config.yaml
num_hidden_layers: 9
hidden_size: 128
num_attention_heads: 4
num_key_value_heads: 2
head_dim: 32
intermediate_size: 512
vocab_size: 8192
hidden_act: "quick_gelu"
norm: "rmsnorm"
norm_place: "pre"
norm_eps: 1e-06
positions: "rope"
rope_theta: 10000.0
rope_fraction: 1.0
qk_norm: false
attn_scale: 0.177
bias: "none"
tie_word_embeddings: false
parallel_block: false
init: "uniform"
init_std_qkv: 0.0487
init_std_o: 0.0605
init_std_up: 0.0697
init_std_down: 0.0697
optimizer: "muon_hyperball"
learning_rate: 0.0052
beta1: 0.95
weight_decay: 0.0
lr_head: 0.00773
warmup_steps: 200
schedule: "wsd"
decay_fraction: 1.0
decay_shape: "linear"
final_lr_fraction: 0.0
batch_tokens: 16384
max_seq_len: 768
doc_mask: true
train_tokens: 126000000
max_steps: 7691
dataset: "wikipedia_en"
Each number is 50 + 15 x the weight over its row's rms, rounded and kept within 0 to 99. Layers, rows and columns count from 0. The size before them is the row's rms in percent of the matrix's.

# up: layer 3 MLP up, 512x128, rms 0.0695, rows 211-237, columns 0-127
# down: layer 3 MLP down (transposed), 512x128, rms 0.0697, rows 211-237, columns 0-127
up211 105:46 55 57 61 71 61 64 62 71 39 75 45 62 59 47 71 60 70 63 46 56 79 56 51 52 18 32 64 60 46 49 26 45 43 60 61 48 76 27 57 70 21 40 58 37 29 42 46 52 56 70 57 28 35 48 39 60 26 34 59 67 67 39 59 49 45 50 40 60 05 47 50 31 56 57 43 44 58 24 30 40 36 57 36 38 59 78 54 49 78 62 53 63 55 42 47 36 60 60 77 42 47 83 80 74 58 72 42 60 49 47 39 66 41 29 71 49 49 29 67 26 41 37 49 69 69 46 67
down211 109:64 35 39 78 56 41 43 60 45 22 64 70 36 34 33 33 36 41 50 45 42 33 24 59 46 57 34 41 46 59 24 53 61 71 28 33 62 45 54 37 36 63 52 43 63 35 34 33 32 47 37 48 97 52 52 69 42 60 68 11 40 25 66 55 34 60 37 50 34 68 37 65 50 60 47 51 73 51 58 44 53 46 34 50 43 54 34 43 72 24 71 57 45 25 58 53 71 34 67 41 53 66 50 23 21 55 53 49 48 91 48 63 45 62 43 44 54 09 57 47 43 57 56 41 28 56 59 43
up212 098:43 11 39 34 50 65 63 21 64 32 60 65 55 44 47 63 63 45 57 33 79 55 38 42 27 37 50 43 44 41 46 69 41 27 26 64 47 49 66 48 80 33 36 82 35 60 48 67 62 51 44 67 51 41 59 48 27 44 61 75 40 56 56 57 58 28 44 48 87 40 49 23 71 56 57 64 68 33 40 54 70 54 49 57 47 28 51 46 48 42 59 64 38 48 65 33 36 26 60 74 61 39 43 41 64 58 42 47 69 75 39 54 54 56 54 96 84 59 32 54 38 60 51 27 50 40 27 65
down212 100:53 36 52 35 38 29 43 58 55 39 36 32 55 64 62 45 54 46 65 64 39 45 64 73 43 41 54 56 59 71 60 22 66 58 26 59 57 43 42 39 56 58 52 76 34 23 43 14 58 66 54 44 14 30 51 52 63 69 41 68 57 25 65 31 60 55 78 55 27 48 36 56 45 48 39 28 48 70 25 48 06 27 66 66 58 58 52 88 36 35 50 76 56 55 39 47 53 99 49 34 48 51 41 51 41 50 67 45 53 44 50 59 55 31 29 45 53 42 74 48 64 42 41 38 65 59 67 42
up213 113:54 41 30 66 29 51 55 62 47 38 59 65 45 23 62 40 86 30 48 65 49 66 45 63 50 01 76 40 19 34 43 77 16 72 76 56 33 35 44 73 82 46 57 48 49 37 39 63 58 49 51 25 35 47 44 31 53 61 54 57 40 52 55 45 65 50 59 26 49 67 48 40 66 20 68 19 49 32 60 57 32 29 51 36 55 49 53 41 21 55 38 40 67 56 57 72 51 65 39 49 66 46 50 53 50 48 33 52 51 58 35 51 54 44 30 62 60 65 44 66 35 44 36 29 45 28 45 75
down213 112:58 64 65 36 41 63 69 82 53 71 38 58 82 66 71 64 57 29 51 82 73 34 35 62 34 68 48 56 99 62 68 36 51 56 49 76 59 49 64 31 46 19 52 61 63 50 48 47 54 73 47 45 19 22 48 41 54 64 49 76 48 47 37 62 42 49 54 44 58 39 57 42 64 98 36 63 55 63 54 34 63 46 69 23 64 39 31 61 35 38 34 66 37 53 55 61 38 47 59 60 50 34 39 58 39 49 63 42 65 29 48 41 46 67 59 40 31 28 48 56 47 60 62 46 43 49 47 29
up214 100:43 54 64 29 50 70 48 56 22 54 39 24 53 04 59 45 41 46 40 53 46 62 40 64 73 39 24 48 50 53 52 65 66 55 60 36 55 80 29 51 45 67 57 41 55 49 76 52 53 66 42 36 57 51 41 54 46 22 35 43 54 76 38 48 65 54 72 32 52 50 34 21 52 80 52 46 36 62 90 23 53 41 50 85 69 47 31 31 51 27 58 32 70 66 51 43 56 64 57 37 50 35 56 66 44 57 51 42 26 14 64 46 39 73 52 49 26 29 27 62 59 63 44 54 38 39 48 54
down214 101:62 40 18 71 86 49 52 46 88 51 45 55 59 65 60 67 43 36 47 44 64 48 36 26 46 36 55 30 59 54 55 39 60 45 64 69 34 25 53 35 73 39 35 66 83 44 38 48 67 52 47 53 49 34 71 41 68 49 41 57 44 23 64 62 64 68 35 71 39 74 75 66 41 46 44 55 69 49 17 62 70 35 54 33 33 40 35 70 47 44 41 72 68 51 48 54 28 72 64 43 76 70 31 50 70 36 36 56 50 59 41 77 41 62 44 62 62 48 44 44 56 42 54 78 70 75 51 36
up215 119:57 56 39 70 45 36 22 37 64 60 53 58 54 48 26 64 52 47 49 51 48 36 49 77 44 55 45 99 58 80 76 30 51 67 59 72 54 48 47 45 57 30 71 42 68 73 46 49 21 48 26 58 57 44 57 22 58 67 54 54 73 49 62 41 61 40 50 54 44 28 68 65 28 57 57 34 83 60 36 60 42 29 87 44 47 44 17 43 39 80 34 49 83 55 44 65 51 57 49 47 56 42 50 65 53 51 59 65 55 44 33 55 34 32 29 29 40 26 44 48 66 78 51 54 56 71 43 44
down215 118:58 62 62 52 46 42 76 69 39 21 68 52 86 45 39 35 66 34 65 53 38 44 66 45 54 33 79 40 54 29 39 67 65 36 50 30 57 65 54 55 62 50 27 45 51 30 41 71 51 36 58 63 43 73 51 73 32 16 46 22 59 35 29 45 35 67 74 52 60 52 64 54 56 46 29 69 43 44 43 41 25 77 22 57 65 64 68 47 38 62 59 56 42 51 41 41 47 72 21 55 57 57 63 33 29 24 52 62 13 63 44 42 62 68 51 68 64 61 46 52 57 19 59 63 53 53 68 47
up216 096:43 51 60 57 35 54 62 52 38 69 45 57 34 54 50 42 70 49 42 57 70 77 32 84 60 65 64 66 36 79 60 39 47 72 29 66 38 40 32 50 51 51 36 38 58 33 77 66 26 61 43 55 80 38 63 61 71 55 55 31 51 60 51 41 53 73 40 44 59 30 39 88 50 56 39 34 62 42 55 30 43 35 15 42 31 38 61 44 51 43 44 46 41 50 45 73 43 30 57 61 69 64 43 48 49 52 56 20 49 44 47 58 53 43 53 18 66 79 23 71 73 40 30 39 75 61 21 70
down216 107:52 32 60 57 41 53 54 49 68 40 48 50 65 41 66 55 37 55 36 59 69 33 37 55 66 70 28 43 59 45 50 79 38 65 36 34 63 55 76 36 54 22 48 36 85 64 32 51 41 68 48 49 59 64 18 45 53 30 49 20 71 31 70 37 69 46 31 44 60 34 35 24 44 35 27 53 88 60 24 69 46 67 58 66 57 62 35 47 52 48 43 66 36 75 45 29 47 81 37 63 59 67 50 46 44 37 65 30 60 62 47 38 48 75 43 62 67 29 60 37 51 52 47 65 40 42 57 10
up217 104:76 64 67 44 49 35 62 19 58 73 54 77 41 32 56 49 48 57 50 63 56 56 57 52 51 48 61 52 67 47 31 56 57 67 52 50 46 56 54 37 76 46 65 51 67 46 85 71 30 20 27 71 41 35 62 29 49 49 48 61 55 52 59 24 31 27 51 74 29 50 64 49 41 40 31 45 75 45 35 68 30 43 44 37 50 48 66 76 63 32 56 44 44 60 53 50 78 67 26 65 77 35 56 58 60 21 77 50 31 51 43 48 78 52 22 81 55 38 45 55 64 51 41 23 41 25 60 59
down217 107:67 44 47 59 59 40 59 62 41 22 43 42 74 42 06 62 53 27 33 29 39 53 52 29 42 38 58 50 38 35 55 30 69 11 44 64 61 78 50 79 55 48 33 58 27 41 30 28 66 46 57 31 47 78 40 67 43 79 61 50 58 47 49 45 47 53 30 46 62 58 52 42 47 48 51 30 43 56 64 37 26 74 59 59 34 42 45 42 83 45 26 62 63 80 67 51 42 40 44 54 36 57 51 41 31 60 30 75 84 57 27 45 45 62 57 44 33 79 47 60 38 50 63 58 50 63 41 67
up218 109:61 68 40 72 56 40 33 49 69 30 54 51 67 29 21 64 49 51 47 63 58 82 35 69 54 48 52 67 44 56 74 59 57 32 43 54 44 72 43 28 64 32 56 66 65 65 36 53 60 53 58 47 56 52 59 62 62 71 78 62 68 67 51 33 39 56 68 49 68 57 71 59 48 78 54 50 34 44 55 26 58 27 28 42 59 41 47 38 36 46 63 78 58 36 48 76 58 26 49 69 50 55 48 16 57 40 65 21 46 54 28 48 53 36 69 28 58 15 39 23 27 54 48 58 44 11 39 47
down218 115:47 43 55 46 25 46 61 67 38 44 56 59 51 53 54 50 56 52 45 27 53 50 28 64 27 46 59 45 57 58 49 68 60 56 42 52 51 52 55 60 26 50 35 37 50 10 79 45 60 52 53 62 20 62 64 74 62 42 57 34 26 62 22 51 34 34 25 47 48 45 49 29 74 42 53 66 79 38 46 40 48 75 57 54 75 43 74 72 57 61 20 60 55 65 58 21 58 48 45 45 23 35 65 56 41 58 44 53 49 44 75 72 68 53 36 42 26 62 45 59 48 43 87 37 53 72 82 89
up219 103:52 59 57 69 17 40 64 49 57 47 66 37 69 49 50 41 48 63 45 72 59 40 27 52 31 25 63 69 08 68 56 80 36 34 24 46 63 65 64 59 53 34 33 65 43 44 51 57 24 44 48 47 56 40 80 36 46 51 30 54 56 67 44 21 68 42 62 35 54 46 32 51 67 35 60 49 66 55 59 50 75 71 43 24 59 42 40 33 32 40 81 52 25 55 24 43 42 69 56 52 24 49 69 72 18 43 68 62 25 51 44 56 64 31 46 47 37 32 55 48 43 31 40 45 72 40 36 48
down219 105:60 49 33 48 54 60 44 33 55 35 36 56 52 47 39 70 61 26 52 31 48 55 72 57 60 79 47 26 76 33 62 10 42 57 67 58 56 16 40 45 59 66 65 39 49 65 55 41 52 64 55 35 62 43 12 43 64 43 54 51 44 35 37 57 50 44 40 53 74 60 64 48 46 44 34 44 44 63 63 43 33 42 75 41 47 75 76 67 76 39 33 34 62 65 63 44 34 18 57 54 49 40 16 30 55 57 29 35 65 24 29 53 29 54 51 38 85 72 66 63 52 58 59 43 50 52 47 80
up220 091:84 32 17 47 58 47 47 46 76 56 46 63 71 40 50 47 30 78 63 36 58 63 36 56 35 58 59 66 38 30 49 59 41 14 46 51 12 13 50 52 38 36 42 66 34 59 73 39 59 29 48 62 43 51 45 48 71 41 65 69 35 61 51 66 33 54 80 58 46 63 23 46 71 45 42 46 41 41 59 55 51 11 47 48 27 45 62 54 27 30 30 57 38 34 21 50 53 39 35 29 41 69 47 50 17 49 43 38 61 52 62 34 39 60 34 29 39 47 56 48 48 51 41 46 77 36 46 58
down220 090:48 67 79 45 43 40 43 48 18 47 30 40 25 66 36 61 79 11 38 42 41 42 65 60 69 51 46 47 55 60 51 35 62 99 55 51 78 62 55 48 40 61 57 49 50 62 55 53 35 34 39 39 58 57 47 72 49 81 35 38 53 36 33 36 75 43 49 62 43 43 59 90 36 55 56 60 55 54 42 40 60 85 65 41 49 35 30 51 50 62 61 36 68 66 54 68 63 71 64 68 65 39 60 47 56 50 40 69 23 37 33 47 72 55 51 56 73 41 45 61 45 54 45 46 11 58 29 48
up221 096:61 41 35 56 44 50 77 74 51 67 31 62 55 46 94 50 35 25 42 50 67 36 70 68 54 41 55 39 36 44 49 47 29 59 60 64 27 55 49 42 50 34 44 38 34 64 45 39 44 70 49 35 56 57 69 76 29 52 39 46 27 43 50 57 53 52 67 37 68 44 45 69 55 59 62 52 53 42 62 47 39 69 67 54 55 12 62 55 55 38 48 70 52 69 40 77 73 38 65 75 86 52 43 74 24 22 34 35 51 64 44 45 70 65 43 27 55 63 36 37 46 60 44 68 59 65 08 31
down221 090:54 59 71 50 55 57 45 31 56 33 56 40 66 47 39 40 50 78 53 38 38 48 42 48 30 53 39 35 52 36 58 64 48 42 31 45 57 45 25 43 56 71 59 47 51 36 57 66 51 41 24 45 58 30 24 48 60 52 70 64 51 23 57 38 39 32 30 45 42 55 33 30 64 36 30 49 36 48 50 78 46 50 13 54 65 90 36 71 51 77 55 22 46 45 61 28 42 51 33 20 12 60 73 30 69 75 68 76 44 59 63 49 28 14 51 64 48 29 40 61 56 44 48 51 42 42 68 47
up222 099:38 35 44 57 76 58 76 39 37 21 60 48 59 63 46 36 63 47 33 35 59 34 35 53 29 47 56 45 35 48 51 77 58 60 33 53 68 48 70 68 81 54 41 66 47 88 35 60 70 32 52 55 34 61 51 53 70 68 32 53 44 54 41 72 61 61 72 84 52 52 49 21 51 32 80 42 80 47 34 33 48 67 47 61 77 38 69 69 69 43 49 41 31 79 51 47 36 47 51 48 78 34 69 68 45 57 32 75 41 46 48 49 40 45 40 28 72 60 68 61 45 45 56 61 49 24 41 62
down222 096:38 51 33 53 42 55 33 43 58 49 39 43 59 63 77 41 77 37 57 51 43 67 66 40 79 57 46 53 65 60 22 47 32 29 51 64 41 29 13 24 48 49 56 42 40 19 52 60 40 28 68 91 65 49 82 47 58 73 64 32 27 64 43 41 52 42 34 43 67 57 46 52 56 44 21 55 45 48 33 59 48 62 29 39 27 54 57 60 55 48 69 26 68 35 67 64 59 68 55 48 30 66 24 30 50 51 58 71 67 63 44 40 40 46 56 62 35 35 34 27 68 49 44 25 69 61 43 26
up223 097:44 61 59 41 48 75 77 51 37 63 39 47 76 68 35 60 90 32 66 32 47 71 49 64 59 40 54 56 59 55 51 43 34 21 62 56 27 52 45 35 64 39 60 72 69 46 55 29 91 54 30 31 40 51 65 78 22 54 47 63 64 68 57 36 51 48 45 31 49 43 90 48 66 57 59 40 41 55 39 52 44 46 42 68 75 70 48 45 56 21 36 50 55 53 33 39 54 74 60 69 37 49 58 46 38 24 49 44 38 39 72 51 57 83 46 49 34 53 44 62 50 44 37 12 33 26 48 53
down223 095:51 32 64 68 36 63 44 55 47 40 54 74 48 46 29 74 45 70 67 41 56 38 42 56 40 55 49 22 45 37 20 97 51 80 43 07 33 62 62 56 48 68 66 40 49 61 57 26 29 47 44 55 40 59 37 40 54 58 35 48 55 40 41 58 25 66 65 64 44 53 25 33 35 52 60 68 57 50 53 50 52 23 45 60 33 26 46 71 33 74 73 30 33 42 34 47 33 68 31 61 45 34 60 76 49 55 42 22 49 55 45 33 58 35 22 45 60 45 38 33 57 60 68 74 32 62 53 42
up224 094:59 42 82 53 44 51 49 65 60 24 39 51 45 46 55 40 43 16 19 54 60 44 81 68 70 17 43 70 39 80 45 38 66 48 42 41 51 65 45 31 65 50 63 34 54 42 58 44 65 67 28 58 12 60 43 32 50 87 26 43 38 31 44 60 71 37 61 49 36 44 41 27 32 43 46 48 61 42 53 29 62 43 79 62 48 35 74 50 24 60 54 48 55 71 46 69 38 47 59 59 69 33 61 39 35 50 10 61 48 66 42 58 62 55 41 51 46 64 40 34 44 14 54 51 63 58 54 53
down224 096:44 41 27 43 50 33 53 29 43 73 62 28 36 51 43 41 63 69 61 34 44 29 52 28 57 79 55 39 48 41 71 72 27 63 44 67 20 28 38 48 37 54 34 57 36 75 41 74 79 55 64 39 75 42 58 64 36 41 78 73 44 66 49 54 45 68 50 24 70 51 52 78 61 43 64 46 38 42 47 69 47 64 18 48 43 60 55 44 69 63 73 41 28 46 46 39 69 42 35 56 31 73 47 61 48 64 61 59 65 23 39 29 44 29 56 41 65 31 67 54 49 76 52 43 23 61 30 46
up225 093:57 56 51 49 34 45 70 78 22 39 41 67 49 79 48 45 44 15 79 46 67 26 57 44 49 35 25 58 60 39 12 62 53 63 60 68 50 56 59 31 44 45 35 64 44 41 50 68 60 51 44 52 34 35 58 22 42 84 59 41 51 55 49 61 57 55 51 89 32 38 56 40 32 36 63 43 60 48 15 28 62 46 65 40 70 36 54 20 72 43 67 41 42 27 43 76 71 65 42 62 60 47 51 32 57 44 57 29 35 26 50 37 53 32 35 57 48 61 39 34 56 56 79 52 57 62 36 51
down225 088:41 40 38 51 60 63 42 36 42 46 43 65 51 48 43 57 33 79 14 42 53 70 59 46 63 53 61 42 20 57 45 52 50 57 44 48 53 28 69 72 51 60 78 64 57 80 29 24 51 53 44 71 41 65 40 58 46 32 41 23 54 81 38 39 57 46 62 34 74 54 26 59 40 70 50 27 46 48 47 68 31 76 35 47 51 53 32 50 30 45 68 45 82 81 75 27 38 48 28 37 48 43 55 59 36 63 59 56 47 34 73 51 61 94 56 39 36 51 51 63 18 55 25 47 49 57 50 35
up226 094:40 50 78 33 56 68 08 35 43 65 62 62 36 38 56 41 46 69 64 64 44 47 65 56 34 41 62 39 82 70 80 60 76 43 37 62 79 40 30 32 59 20 40 28 61 16 52 50 69 62 33 59 50 34 53 72 37 57 43 51 73 55 60 46 53 50 64 31 50 44 50 45 51 20 32 49 61 53 34 38 56 59 52 53 40 37 63 54 54 43 41 30 43 40 42 67 52 64 54 51 59 36 62 53 37 50 48 76 38 93 37 72 73 53 55 64 33 41 60 67 32 57 37 74 33 50 18 52
down226 101:76 81 40 43 37 42 66 44 69 50 53 51 30 51 63 54 65 37 68 47 65 59 54 54 52 65 39 72 51 40 42 26 27 64 57 31 55 46 72 75 63 78 53 61 42 64 55 35 74 32 41 37 52 71 45 25 50 47 56 34 42 31 18 55 40 60 57 67 67 52 43 55 34 82 48 49 47 50 56 67 73 64 41 67 51 43 33 71 61 41 18 56 51 63 55 26 47 22 46 54 20 57 53 72 73 35 37 25 82 21 49 44 34 35 46 50 88 61 40 51 66 43 60 49 57 56 55 63
up227 089:52 23 54 20 53 37 43 40 41 63 54 12 63 49 68 72 58 49 57 15 54 61 49 48 49 81 51 66 50 55 80 26 10 39 71 60 44 63 58 17 47 43 37 41 69 46 45 34 62 58 38 35 63 70 45 61 48 19 39 42 58 63 57 35 50 68 46 60 66 37 53 33 92 33 74 60 41 60 74 53 45 51 62 32 57 56 33 53 60 62 21 60 49 26 58 39 36 45 46 72 23 48 64 39 62 60 49 35 48 55 29 63 59 59 38 36 46 50 29 32 61 59 40 44 51 60 48 68
down227 086:40 62 62 81 51 29 49 54 52 57 56 43 42 44 27 32 28 44 59 59 42 19 43 42 58 51 44 63 60 55 44 77 48 59 43 20 40 64 77 76 57 23 59 59 41 37 48 56 29 39 42 63 62 51 75 48 44 64 62 68 50 64 40 74 27 46 36 45 32 67 36 56 38 50 44 57 62 61 66 48 54 40 50 49 53 60 56 51 43 10 99 32 59 72 20 52 31 58 21 52 53 61 56 71 31 46 49 50 68 59 69 41 32 53 79 62 44 36 61 45 39 50 33 45 58 57 79 24
up228 098:53 57 64 64 34 32 55 48 56 68 35 43 59 46 52 62 45 61 54 53 50 41 52 59 46 11 20 83 74 60 47 35 57 45 71 89 64 27 61 40 50 46 53 20 46 65 33 38 64 37 58 36 23 43 44 77 44 47 32 62 37 42 41 62 72 33 26 72 39 57 44 89 58 25 48 35 56 42 47 66 37 35 47 38 40 42 59 51 11 72 54 49 62 34 36 70 46 73 61 54 65 19 42 48 47 38 45 43 24 56 56 45 59 62 56 38 54 57 38 40 63 74 69 59 68 53 77 54
down228 102:52 44 35 74 57 54 38 68 51 26 66 58 57 48 49 25 51 56 53 34 40 33 33 45 71 65 63 39 45 18 66 68 56 71 32 36 42 44 18 65 45 45 27 78 61 50 84 49 16 50 26 55 53 73 54 51 43 31 70 42 51 40 63 50 35 76 49 27 46 41 33 29 37 73 55 69 44 57 46 49 55 50 59 43 33 63 60 35 69 21 56 69 43 56 52 32 57 29 54 41 10 64 25 33 47 65 50 40 30 75 24 61 36 41 42 47 64 51 51 43 50 42 48 42 19 46 44 48
up229 095:64 36 42 41 43 67 56 45 60 42 57 18 36 28 54 23 60 49 40 55 49 70 62 50 60 34 49 50 61 34 55 46 71 60 49 49 46 58 50 34 49 49 50 34 53 45 53 60 46 63 29 66 45 37 54 20 11 71 70 67 17 45 39 08 89 34 76 50 51 72 70 52 57 20 33 62 51 42 76 69 29 56 65 57 48 74 55 52 64 65 50 47 74 78 53 77 70 51 45 63 62 36 47 74 65 56 48 52 56 58 53 66 44 35 58 62 53 48 48 39 40 41 88 35 33 58 55 41
down229 092:49 59 41 56 55 47 43 65 39 43 44 96 51 68 49 78 39 61 49 56 50 32 29 56 52 71 39 47 52 61 43 58 25 64 61 36 51 60 31 57 25 57 55 74 45 64 44 32 52 35 73 25 44 55 49 70 93 41 44 44 72 59 61 80 12 72 26 62 59 29 41 54 54 65 75 58 52 51 29 40 51 29 59 51 35 53 45 48 33 40 45 48 40 23 38 07 54 55 44 29 37 65 58 23 45 49 60 65 32 47 46 42 56 63 37 42 47 78 51 47 62 42 21 55 39 39 51 66
up230 126:61 69 49 39 34 72 78 49 65 45 77 58 50 25 59 34 66 28 41 34 53 83 21 45 45 33 33 52 38 71 29 43 64 61 45 55 39 64 41 06 43 30 48 69 52 73 46 55 53 51 45 38 36 63 58 39 16 61 24 74 50 32 58 54 70 70 71 54 62 61 37 58 41 59 55 61 54 54 48 35 30 70 40 50 52 54 36 37 58 43 58 32 62 61 51 27 26 66 57 27 45 32 16 54 55 50 50 50 48 43 62 64 50 54 60 31 46 51 64 43 77 30 49 66 39 86 61 30
down230 119:44 35 62 51 54 26 43 52 36 46 20 29 72 73 66 64 31 62 39 72 48 21 50 55 46 79 46 47 42 51 61 51 36 42 60 51 62 36 55 78 67 74 32 48 64 14 68 60 62 54 49 66 60 21 37 50 77 56 72 51 62 68 40 44 38 34 38 52 32 50 55 29 48 50 51 38 41 42 61 78 72 29 65 46 56 41 58 46 51 56 46 61 42 37 44 77 72 41 42 76 63 38 79 43 52 37 65 48 74 48 38 52 61 42 33 70 62 66 57 57 37 66 47 14 57 29 37 85
up231 097:69 33 17 75 59 67 36 60 43 78 23 61 56 59 44 36 58 59 39 55 58 49 49 30 57 41 42 58 15 38 53 49 42 50 78 64 53 60 38 48 50 40 57 80 60 67 49 59 48 67 31 57 15 57 52 76 48 48 72 36 69 72 44 46 77 68 35 55 50 60 36 24 53 57 46 68 40 51 54 53 71 50 87 51 57 49 49 10 39 70 65 18 50 47 45 41 53 44 50 34 57 41 56 33 53 33 49 48 83 28 45 30 53 35 37 62 68 51 60 54 77 64 58 55 75 44 46 67
down231 110:59 20 65 54 44 55 47 64 86 53 68 35 09 59 42 52 42 61 40 42 36 44 48 70 42 76 62 61 55 62 56 57 51 48 58 40 26 57 39 34 54 61 28 45 28 39 31 39 54 61 66 50 52 72 21 38 38 46 28 40 48 43 35 32 71 61 61 67 45 49 27 34 67 71 56 32 33 54 73 28 41 85 42 51 58 60 60 64 28 36 26 43 49 54 40 37 30 54 55 53 25 60 59 41 74 57 22 46 60 23 24 52 35 41 61 39 59 40 21 65 37 59 49 87 50 50 56 45
up232 090:40 32 43 41 63 58 66 37 58 36 64 35 58 59 93 50 52 34 55 46 52 51 64 54 85 61 43 44 60 46 68 73 55 47 42 51 65 72 23 17 48 75 72 49 53 68 44 50 47 40 46 58 51 50 77 56 30 38 07 47 50 87 41 71 68 57 38 79 61 55 62 76 61 64 29 31 44 45 29 45 78 43 45 49 28 64 33 59 45 68 48 46 58 48 30 46 45 65 62 37 39 31 49 38 46 46 47 36 53 26 29 41 45 65 47 61 24 61 44 65 40 74 44 43 40 63 70 73
down232 092:59 77 61 57 43 51 25 86 39 83 40 76 44 50 27 61 44 53 54 62 56 47 49 60 48 60 57 68 45 52 53 42 66 72 51 65 29 33 41 60 56 29 22 56 24 35 40 24 48 82 69 42 44 54 22 45 56 62 80 27 59 17 41 20 28 49 50 31 41 28 43 28 28 55 73 42 44 33 53 51 39 67 46 41 53 54 62 60 42 40 58 71 58 59 87 49 53 31 59 60 45 70 43 41 60 51 49 58 29 56 71 59 49 38 53 65 59 54 48 36 23 51 46 66 49 41 27 34
up233 096:21 31 65 44 56 62 33 32 47 53 63 53 50 29 44 62 46 45 68 52 39 25 23 49 64 51 45 30 34 33 38 41 47 25 64 49 43 49 84 45 35 17 78 65 62 58 39 39 51 45 45 50 45 50 29 38 48 46 47 38 43 99 38 46 77 51 50 38 24 43 43 62 78 46 63 63 40 49 96 24 54 60 53 77 68 54 36 41 63 33 55 58 36 35 33 38 23 66 51 53 59 59 50 43 69 53 57 52 71 37 55 67 23 57 24 50 42 55 50 53 46 47 32 46 57 39 67 60
down233 104:67 57 21 54 57 47 52 71 44 49 57 56 52 40 71 25 48 45 29 37 42 52 66 55 42 59 54 55 74 67 39 49 42 65 30 43 55 55 35 34 38 54 49 08 40 32 44 43 38 67 50 42 51 64 20 89 60 31 25 29 50 28 46 69 39 37 41 65 61 52 25 37 39 59 59 19 69 60 29 75 80 64 46 58 39 63 11 65 38 49 57 51 62 46 40 23 36 57 46 50 42 51 40 50 61 42 26 52 41 64 57 48 79 62 68 33 54 51 54 30 48 68 74 64 36 66 67 68
up234 102:49 73 30 53 51 57 65 35 48 41 42 61 27 24 25 49 55 43 56 58 48 44 40 35 70 49 63 42 65 70 96 63 61 53 54 37 50 46 57 56 68 46 64 71 55 44 63 39 50 33 20 32 44 34 62 46 70 62 56 73 53 46 53 16 38 27 53 56 79 65 64 45 54 48 63 29 77 36 18 68 63 99 42 43 60 51 36 47 27 47 46 73 59 57 41 50 50 70 49 46 57 43 64 41 74 41 60 73 30 53 39 63 54 49 62 66 31 55 56 16 37 47 58 50 49 56 73 53
down234 098:58 37 77 48 34 36 47 39 46 64 55 52 67 55 49 41 34 57 54 39 58 39 74 58 33 47 42 63 14 49 12 36 51 48 59 62 30 49 59 43 33 64 56 36 37 63 33 69 42 65 77 78 71 58 39 59 50 33 43 16 45 76 50 81 70 80 46 32 23 40 30 62 29 47 56 53 25 62 83 27 35 24 36 53 30 45 64 54 63 51 53 45 43 34 62 52 47 23 67 50 37 60 52 58 22 50 33 18 52 53 35 39 37 59 48 35 59 41 38 49 41 46 42 48 63 29 43 49
up235 104:48 53 27 21 61 56 36 57 44 41 72 70 51 61 70 59 56 41 63 28 35 91 17 80 48 69 45 32 31 62 63 53 55 28 41 69 56 60 43 48 66 46 30 59 53 46 34 65 56 50 36 44 36 67 42 47 39 42 73 47 16 71 51 49 48 12 74 42 37 45 44 53 68 60 53 40 27 51 57 42 51 57 38 69 57 49 59 63 35 49 27 45 35 68 55 29 68 59 57 53 46 36 74 68 42 38 49 39 74 58 48 50 46 31 48 67 58 69 42 28 17 55 18 50 29 35 50 76
down235 110:54 36 46 60 55 44 47 55 26 57 52 53 53 59 43 69 27 61 41 68 68 34 54 55 63 28 44 63 39 49 41 47 41 50 49 41 48 61 38 35 27 44 40 41 52 37 78 57 09 56 47 88 68 44 59 59 77 59 60 17 31 62 32 43 51 64 61 52 56 43 50 59 37 44 34 75 59 49 41 38 61 79 47 52 20 47 75 27 31 62 63 60 24 21 47 71 63 36 51 77 25 67 27 24 40 73 38 55 46 33 61 48 62 67 47 50 56 50 48 84 50 60 57 36 67 66 53 23
up236 107:54 64 53 50 41 69 35 34 48 58 55 74 77 62 47 58 51 28 45 29 76 31 42 45 63 48 44 55 35 51 39 64 57 47 39 37 40 47 48 72 76 60 61 40 48 60 54 45 64 26 75 29 66 28 37 31 38 61 46 43 67 23 42 44 30 65 48 47 44 26 45 43 53 59 56 19 43 37 23 57 43 41 51 43 19 51 54 69 56 65 43 47 41 34 37 32 29 45 66 50 45 44 64 52 64 32 42 36 54 76 60 59 33 52 18 62 99 69 41 31 52 77 29 36 57 70 57 88
down236 099:60 60 39 53 62 36 54 60 40 40 31 48 41 60 55 22 54 56 52 87 48 57 50 47 41 51 55 45 69 44 72 42 36 69 35 79 57 22 28 41 22 33 42 49 65 45 45 49 61 86 25 61 43 51 46 63 67 32 80 63 54 49 60 28 55 63 56 35 55 64 71 69 74 31 68 43 51 48 50 42 32 70 51 44 67 40 46 52 32 52 46 44 67 63 78 56 49 28 52 60 69 69 61 16 60 68 80 58 40 58 13 51 52 44 60 51 16 48 56 70 42 53 66 78 65 31 43 54
up237 106:36 57 55 45 52 75 64 35 34 22 47 74 69 30 53 64 44 61 51 42 58 54 53 67 32 49 54 48 56 51 23 47 47 61 36 53 69 25 75 66 60 53 51 23 52 48 47 45 71 35 87 41 80 43 51 33 83 44 59 69 56 42 48 32 26 70 36 77 48 47 67 64 59 46 49 65 44 28 53 74 52 76 77 60 47 55 44 61 44 65 35 55 29 48 37 63 57 42 52 71 64 37 58 65 43 35 66 34 42 43 34 23 60 62 46 68 84 82 70 27 34 51 60 60 38 52 72 55
down237 099:46 51 30 47 59 29 40 45 59 62 44 17 17 44 27 48 54 42 47 50 32 45 29 44 59 58 51 41 38 58 38 29 73 36 82 36 33 67 29 21 36 72 53 52 40 38 41 48 35 63 19 70 31 46 65 64 33 37 49 22 53 60 52 67 74 23 70 16 67 51 34 49 41 46 50 43 50 61 24 06 42 37 27 45 26 46 44 45 57 45 43 40 74 42 48 60 68 44 54 43 52 58 43 48 44 54 44 73 37 59 33 76 43 40 45 33 30 23 38 52 48 49 39 52 55 50 24 44